{
  "activation": "squared_relu",
  "norm_eps": 1e-05,
  "parallel_block": false,
  "init_std_o": 0.0224,
  "init_std_down": 0.01,
  "warmup_steps": 273,
  "decay_fraction": 0.449,
  "seq_len": 2048,
  "train_tokens": 523600000,
  "steps": 7787
}
Each number is 500 + 25 x the weight over its row's rms, rounded and kept within 0 to 999. Layers, rows and columns count from 0. Numbers have three digits each. The size before them is the row's rms in percent of the matrix's.

# layer 4 MLP up, 1280x256, rms 0.0751, rows 270-320, columns 0-127
100:462518510498467503490541473461501512462487501487494524489473488485519459518519471492544501482494514544492491459522498512511505497538517501469507483468501499478536536514553505514492510521499519462481453504534557556523476508512478483493539509522421458478458526498478467478517502514478476483500509501512517467497480452497521459465470482562519516471484472469464476515495493489486520459501
035:483549484531445509497534463541520496500508462449483482472517495457476445483480541471548492455492556506500500505480541512480498505485508509464490503493466494506503514515512529478495501532510501464488514531498503523504539503478503490482495549503492503517480529496521453528472527515530466506494449499459472519505500461510481437486477422528484509488483488500482503514510495483495527500495
103:501524473504494481501520499530509468468520479488500497467502520496504483484504499523509505484472511520492506476517461516500525559510519482467498487484485499507492555512495497516498490554541496432526471520502468508490496506502533528516538498500476447527505520514480476533481524494476505481485508497478496544525492480516469474475454490496464512491504491541469520484472508500524495530460
101:465549485470497516511464493523497517540526467503481508445514478491529487528526489501518488502474545487524544484498476495523536506489522512550511509494500495536503503503506528527513503517482544483460499540485452515451516512465496487511529512510472488467471489500494457507438482544529497496489510462442492532513483500493482528473483467484507508539521474524524525522462467468549464506492
094:516538456544486494476536547521520511477446473496459431487515512521481511475523532497499530514486531497485519498510486494534487478511549502409499480445476508530541491536494478504458505504529503500546464513514486507446499510497496502484496491525474506509476489500528521478452505516510482507502528515483481481508511509454508523486484479509448495529482530480472485507527532494511524573500
105:487507511573494474487500462524516491515501518518527482474511495500513505480479507462493476533522548494514447535514473521502514487491521505515477488507525477511524494502541497549493533461502486451491475478502528559455563474440521492491493467509481467536438506527509485525535490451534491478525492497512506525485462522476490502511483502518485530508506478477453540487539529488486491499470
102:474505508519476495486494520501520468457499495525512505493511530499478499502523576497502483511504508454516514511502499485501507505512465500486500490436506524527512521510526500523523558527529482529510462491511490495480536518501494478542456550504457528518493574506493498516479478476495490484493477491470511512529532475482488486436473509455496513513522440460527491494486451499477498544520
029:481547463517458524501500502567524496478493485485503494429564504473474491486504530460540494485479541484469498492481495511521489509494494499496500493471502491532508484476505515541489490530523512440479509498512497500499530503480506504514510502519504496540488535521505467530488483523520507498502493479502508512542517466482485464493504470504497506508496493503502508523506512463539527499504
039:466545482579477510440526485528515475494515422476491483433507500494500477482450547530529472472469508478483491487477499507537472535491523495494488510507484486514503518519534516498479499498501493459530504482501513514514502523487534516507530502491494506523481533499495486529467513499504459466516503451462505510503478434469477452503497415498495490487498491485496488501497515497521501502502
101:505527470488482502490560508487542516453479464481528471423552510506478472490530531525498502499485524513523492499486533491487518527514476538440507417508501483538509491529495515484517524517502487512526470529487468506465543517514513503520489515524494503544527492556528488521485502537481505514520519470488476507530486471526476485469482462460465483510514479516488510515475480527501531568508
119:481546510574509496458491489508508491509508489497495484452478483478471487488499511482495470470508515498468488512503485513480474524466521492506473428494506518475535514523487488517470523521556499499438517527441462517514529553494520508524479554494508484508446517505471497481514569481516496499509497501471513502519546488521469483526509489561517554492537516478480498535498489445491552481505
091:503535506506496501463542500485550491510517487517538476464535489450516506489500492506516507525490484471497467457503519473510502550486507533538499508500493482522534551499538530496471497504444519471468528501487475521491468538459490495480532466517506534520511546493498489542486513486488480484436484502510469526491471447468509464507484480491486478562504471503488525521480468475508495521470
117:513508476543426516487495489486508462526501497498541492476498452496497484457498548520508481456470531467507547516494484495514507450510513474484492486476467497511506511515545526501482531528563442528471491495475467533494510527482479477517476549491484491503483512507466475538468507521523491500480508499492531514526512497517515446492520491496490499499530485448482471483501466530506513557493
095:485504530502482522535535501505501489534498482425476449505501455507477452513496500484504499499533484483516512479484473501506504479501483497477516491479512525500485491498483500527538486542528513477518495519475507535499540559498534535527459492545507480499436585497496436528476460516497485500492466513480485491535524483472497474550491453525513517491508502469484494493533482525501524501514
104:444543490529496495521530481518556475472541486443519494485499481489506504475524494482575515472485520500532548460499479495482506500533498520483451475494521527513487511500513521492471474496471497446527485470503508532521515526493491484464522519488530514516450480524505495489483493493509482510438483479450506521479484480462482509467500535517460487451540500497479537518565516488489485495469
096:519525557528501471506526482538538474498503493502491432497508497451521499495506538503509501496520518466496523513452499539476491554478509482449470485508484521537489500512536495482487500527537477460493513523505508494475487550489474496505478504507522493518438510484492493518466518528495497504527468490463473488468467483537476488522511485512484503527511508451467464555522499462520569529506
097:497477528501476530497544473491557477519491514529493473455484503470518475484520561442490493509484535472500465516497504509491520462480523493505501468480506467543505499470509552463507477480545469485465488487466501548528503488509479506544508491465466504476480501503506501533473474511509501487491482485475491479496479491514471508521502493505502482507536488513503501502483436509576511533530
099:464503496506464450512541532509518513478503498509493498457521478467504497462467512509526571482487504515454516536536522509484495494504477475471537500480523528491486480515494521523479465507496485492505512493536480536467490527509466521499539509503487532502500527478505459509511468464484487467485495475501501499505534497491525469497491463503484495560521556495498522535496498518546502488488
036:474551465511481541504485508545507495487501463470508484433492497466510477483484554481539499482453490510491490490488514512497512530495494495519494482473490502565512499475510492494492469488495471486463498497501497522485505493445464484497507554484497506506503521508512449506442497501505490491479490504447504499540508469509478426468495434515554500506496497467499490514497500514516504486490
101:496496482473507477536524459513521445498466492491468469483521497514478460514515490500558474484498486486542518552504491494482469518511507533497495504517483577500526485510468495477517471518501479446512461529535517529468496536471461532481472472550513518490425489518523496513499502522501457472475499506479482452508527517504513494469444506543493473511486523493495501497519488477522516527498
112:462526438498511510522508455525509479453522482489522483501476454498508510454484541486509476487448509509488526493502527497498508527489491476426529492494483510485533481519528521491521477470486528482513473489544422486522489529530549478431509511484511525516472496484496483515505497479480505507489539481512512493479510503534498478496503516543471477506499515452476509557499471478480501497519
104:484502532530490525452520488540502508514497461477547506508480505437480473516527487478484465500497528490468460479451541530508449506469464497448462482470488467565510505510532515492481550493492501448486514484468559514493510474508490468534479491508506503478502560504498539535491498476485502467476516484477456441482487486477510433508474464528490487500528503511496499503525481453507536520491
103:504526511507473522468523512510526452505490459482521478470463506485503489483512489511507492476475503487516488484503505518520490471493512521475516501511499451555497474491517505474499498495536510442527489488492467527495535516538536465467462498510544525543493484518483519507451512508506474493528465481478487503539463495496494487481503489521494517519477436451503520507535496449494554498498
100:505476465494487526468503491518533494488484423474487499497487510519509500502522533462543480431496491514484490515503494486518511489506525465438549514483510484478493480498467526536501507531517506526539473454531493530488495480497478547505490536503503458527469492456528484491458504503544513485527469475462502478519492520491497457477484494513504499471526497491510495495515489533538491482481
094:517518525498488536475493504486497505523488511487504451425537465465499425513495521488499473473482519546477495518471538512576511506477531482531497498499474480483512478509504574496488502504510470489525513565507472493485495541471494513491500513524500536467499516525489459508492491542511473486516477495465498522502484489478496515459514444517478504473508484525499481525434487531559506451524
104:452496506529492509505532523497503451509535506451472464497498425488533500451509503527545498479498515484508491485496542554514512488491479518495535525503511521510514498527485501480504477475529460437536503504474502541500586527522484519484523516446526515495461481474432442525494529480505500505449486462471523486465520483507489503499504499510521494459510472508486520493532549513507516458518
107:476475505501461488525529513500484511491474505480504502505486497494482510459502564531515472493497508507457495506491477503486513478486514485490471473466484448472512506521523476504497516518535418494481496510476517521487496461496465461460510475468487508510440510516483498501478494476497497479496505464515514500536525471476477511486490509470470499474504533471508510512484485521522534505504
108:488482503520489498538556462522521515509503534512487450486529552488482486499539501491492512489496504503531483486487585527473464517518471480506554498518478456532477510511492507497498536518541496479548526490504509504485499523494521492528535503507469487516521474558493498484485513489530487487494499451505472476512485419533504485473494461513442487456499504473533494517502516537524520503478
033:498570477529460501478536501603536503501520487496508490463496497429501498499489536500548479478482503481489512497497507512511497518493487500493501488500487497501497529473538508499494537512497482430507497499500499508502508506438510468497499534497492498506496519518529460505496501507502492488492466442485481515506515459485454464492499467564501499498501501473496561542527503505544500521491
104:496497456477490474492532484518529487471501481467503478441493483481481493459527528488513493502497514489530493477501498522480502466490527504459472502488522548486462506513479502498483480517532521464467495477464548498546470473471498515511572518534535486517471514488518524480461492490521509477448526516470487507495531477461505471502450483514471492509494506471505499529540511501511485466484
114:513509505503483471478506487549535472502550468525485486493496496501506489496495496453544528500497491470501546511480507460503506486535487483477456465458485512537519518465472504528504471520530480522516467512424461540461522527510480485532476513485482482496473494529512476473414512486495473482476520443472550491506524468489471509459499472520477490500495560477522526485459494471502511560498
114:524510475503473504502521501514523505487496463494545501504483514507465530505495526483491467477506496464507488517501510494511458525506513512508534467451478471522531515548550491544508511512476469515516459480507521541456493463484464463540519526481475502550497506530518491530484493476514498488450484486497544506494489436507525472468472508476511475476557471420484476487534480499446508485497
114:477516473491503522483482466522525475476468503502517486445495477491509507454464499461544491507493474487489543518496524480522496550457548465496523473469474519483461481498503514517517520479541508495514533535499520543525486533495505507516498528477502498487499553533545474500512531475488485506474461491506533520571553489459433495484512505484494500479487538481485448482503512487493494538481
113:431499510464495484506475472528497500470510473475516464484475480489460470491473512539537515474465488488503533445498528526561511484501487521466541483488528577542479512526530503500480481488516472500561525490505490493501510515471513501451487494480496537512468561546469456513500473504454505461504485502487488418547512497477492460525466492477529516515490491495453489529525486544491505523518
088:471490529462464523478555481521564485478474481492503480499516525496525514501507501515499480476480548489474505460507467454533481488526470491468527510507491516519486492507487482515483505499493501495499502478509500505461499485512457545501521492504517505527456524465469506488489507461540485465520489480506477498482510495441438475468482483462480517513518476514490518495447491474540496529465
024:468607496494484500508543510546513483496492491465492485487488492437498493483482514493506481503475495511475477499502497490508489495484504490459492499490446491484519553488514528537474506534497459491508506496492477545505554517455492489494505536507484470499469524492508492496490491508511487496479504485466505509490510452509481379489490445526466504497490491483435508494504503528513512492454
043:468494482506484506483506476527517491482475495450485476461504501483513470487480526476492514509510518502467505476470493524521487512497520480500493465454475520512512518490517532505498510498503469447501496519485476554470549491470493502488532502514508489529492501509482461508481502513497497503468476458479508484531550487483491461491508415515494498510512471507471513518514483508529541490505
104:460480460484522502479520481506519521519537463502438498480457518468507494524486504497499522492503529478518495471454525462505550500501468506469524528486481495512500525506497492503494472526497522485544497481499459557506605482498500531514477518518482521500462484499500493487483485500506462530506520488485478506501466478496504522457499483550480512534553492501496516492445528445525502483491
105:484531469559505511488535486531537498510458490528487457478529486424493505474503539495492472474469532505480493530456508549523522561521497467506479498513533491501541506482517477496514508489470500496499527489500522488505550485472513484514523512519502477504517489473453450480421463546481506502524497487487516517456513506501487493524514485510505521554493470501472485538537481530527500466539
110:507562485510466507479491500550515483505469512507468514470528500494525457516536512478505454511508516471538490503490478517558522507510534497531553523480477523526510497483478506510485530532532527470485499500494524527497532554444531526535502523462519493494491549465486426476461494491525498501502480520484445486532531526517461501524522496529518511514518529457516510509523494527506531493547
095:495504505498514518507519489490489468446477504467495517506492491532483515534468508506500481528496540491514464525430485517506499528469521553479471456489467503480484488492506502528519488529478539502511460486466529493481464487452522523483495544488532506501431510512508504498495469532520471494535516521491435489490522498512500502478486484511487470494499511508495509470483525491535467518504
107:484535507490467518488506473506508509439470499498535464470522507503470466501474540504495503483474537519528527476485568502529525497520523516518501432485482491522510568483503502481530493529480477487540460535501486491468494506492520422499510510518492512505504508498477465486437512535482460466511508454485427486474496499523457494441511442470489538492505470494505477513501469504475502491508
104:465510474463500492451504479556535455500536473467491531492501510481509523464479511464514513508487482472478463489493470480508524499523509473465478526498524498536546504451478449534480557500524458469496460461527516523499509506436482544511517517510508484486447504525508495471467529490498535487480463503497474553505516502482456506477463460507478531482497434503526510500499505515499479496466
103:501501461504497543515514520486512526482474469540490476469552474524496518452477530531504486451514499517490523501484531505476518528502497520529511461455476501521517534530510468471513494571490441559471509486496520488478483518509512467519509494496529497521518502487535501516459503516458478512519527464472494481503499464479492496481505489482492503467503503504510501551475499500551485545512
103:476493480498513493525489491492494492495478482483504475429544545464511480491447494512508490497498481466528529493493482452528447508508493535494470503448487528504483503533516471535522492479520502471525489540497513488524501493517531498480473485528457489528490509543516476510501505522461440493475509507498500501544444526507505499504530476537472485541490517512470470486479535521570491488493
104:484521506543476492536487495524509504489502506494544493521500456467464493495485501503509492528503497489424493506496521491515510499488524484538539508496487507496501524470522494543476486563502491424511499490511574472503447506431527510475506519506523501525500511521470508508505522501490516484482469505509458508513530420457480514481469443476483559500488481471461504504486497480490476475515
096:512527550526480531535475477485518450508485499517441499507456510510569470506495566504461443503498532464464479453508496538543529509496460521510480463474487499494476528485478575441525524512506481536502501499499468503471536498503473513499497485470492448484516461503511532528513462509484503491510512453492507524499499499483488454525542429511501518493484514507531514490504479514523520541473
089:489518518486496504528485460504509516513503523502536469443504551477477479494468515486499458518492497495515506475459474510541510496459514546478495438487501530509480525484478486491526559526510495453492483509501520505503477473459482493518512533495472513516506515563520421511470525495545461490537532500504518513490485509533505477503475483523472489484513505469466495517466527479510477487500
112:477487526520458490507488516558480469517520480495490506508505494475507467484482529501499495492514506470513518494474509515517500550476484498477506484493448533504526490514490497510488542530507512488507544534513469472487479495438506499525512497479506466507514528440532490476465545522499472519508489505464493452552581481502467467525524504537499516505465530492490517552536486508519475509528
096:478491484537493521513538494519519493502497472518498496487510497518512518476502545487487495468511527516448515506496489499533466475496459492550517482493488492494505491481576522535497510509510514524534490488475508483464487535495490454503459539472495490458491497528506507567503500473490473459510461463511510489535514484497492513426443474491519493501530505485507472514471496485522523534487
121:468479529507494544527489478529510496523481492522522486505508457495464477495496516488534467470508504509533550510466472537523482484477525488521493474526494501498504537514516485527484510516532499543507538529494547507464487477492535490487502536517460497501475525520490467466499503479467509503474492508508526518554495481480506497528506477504491486543520534463452516539502509482480511481506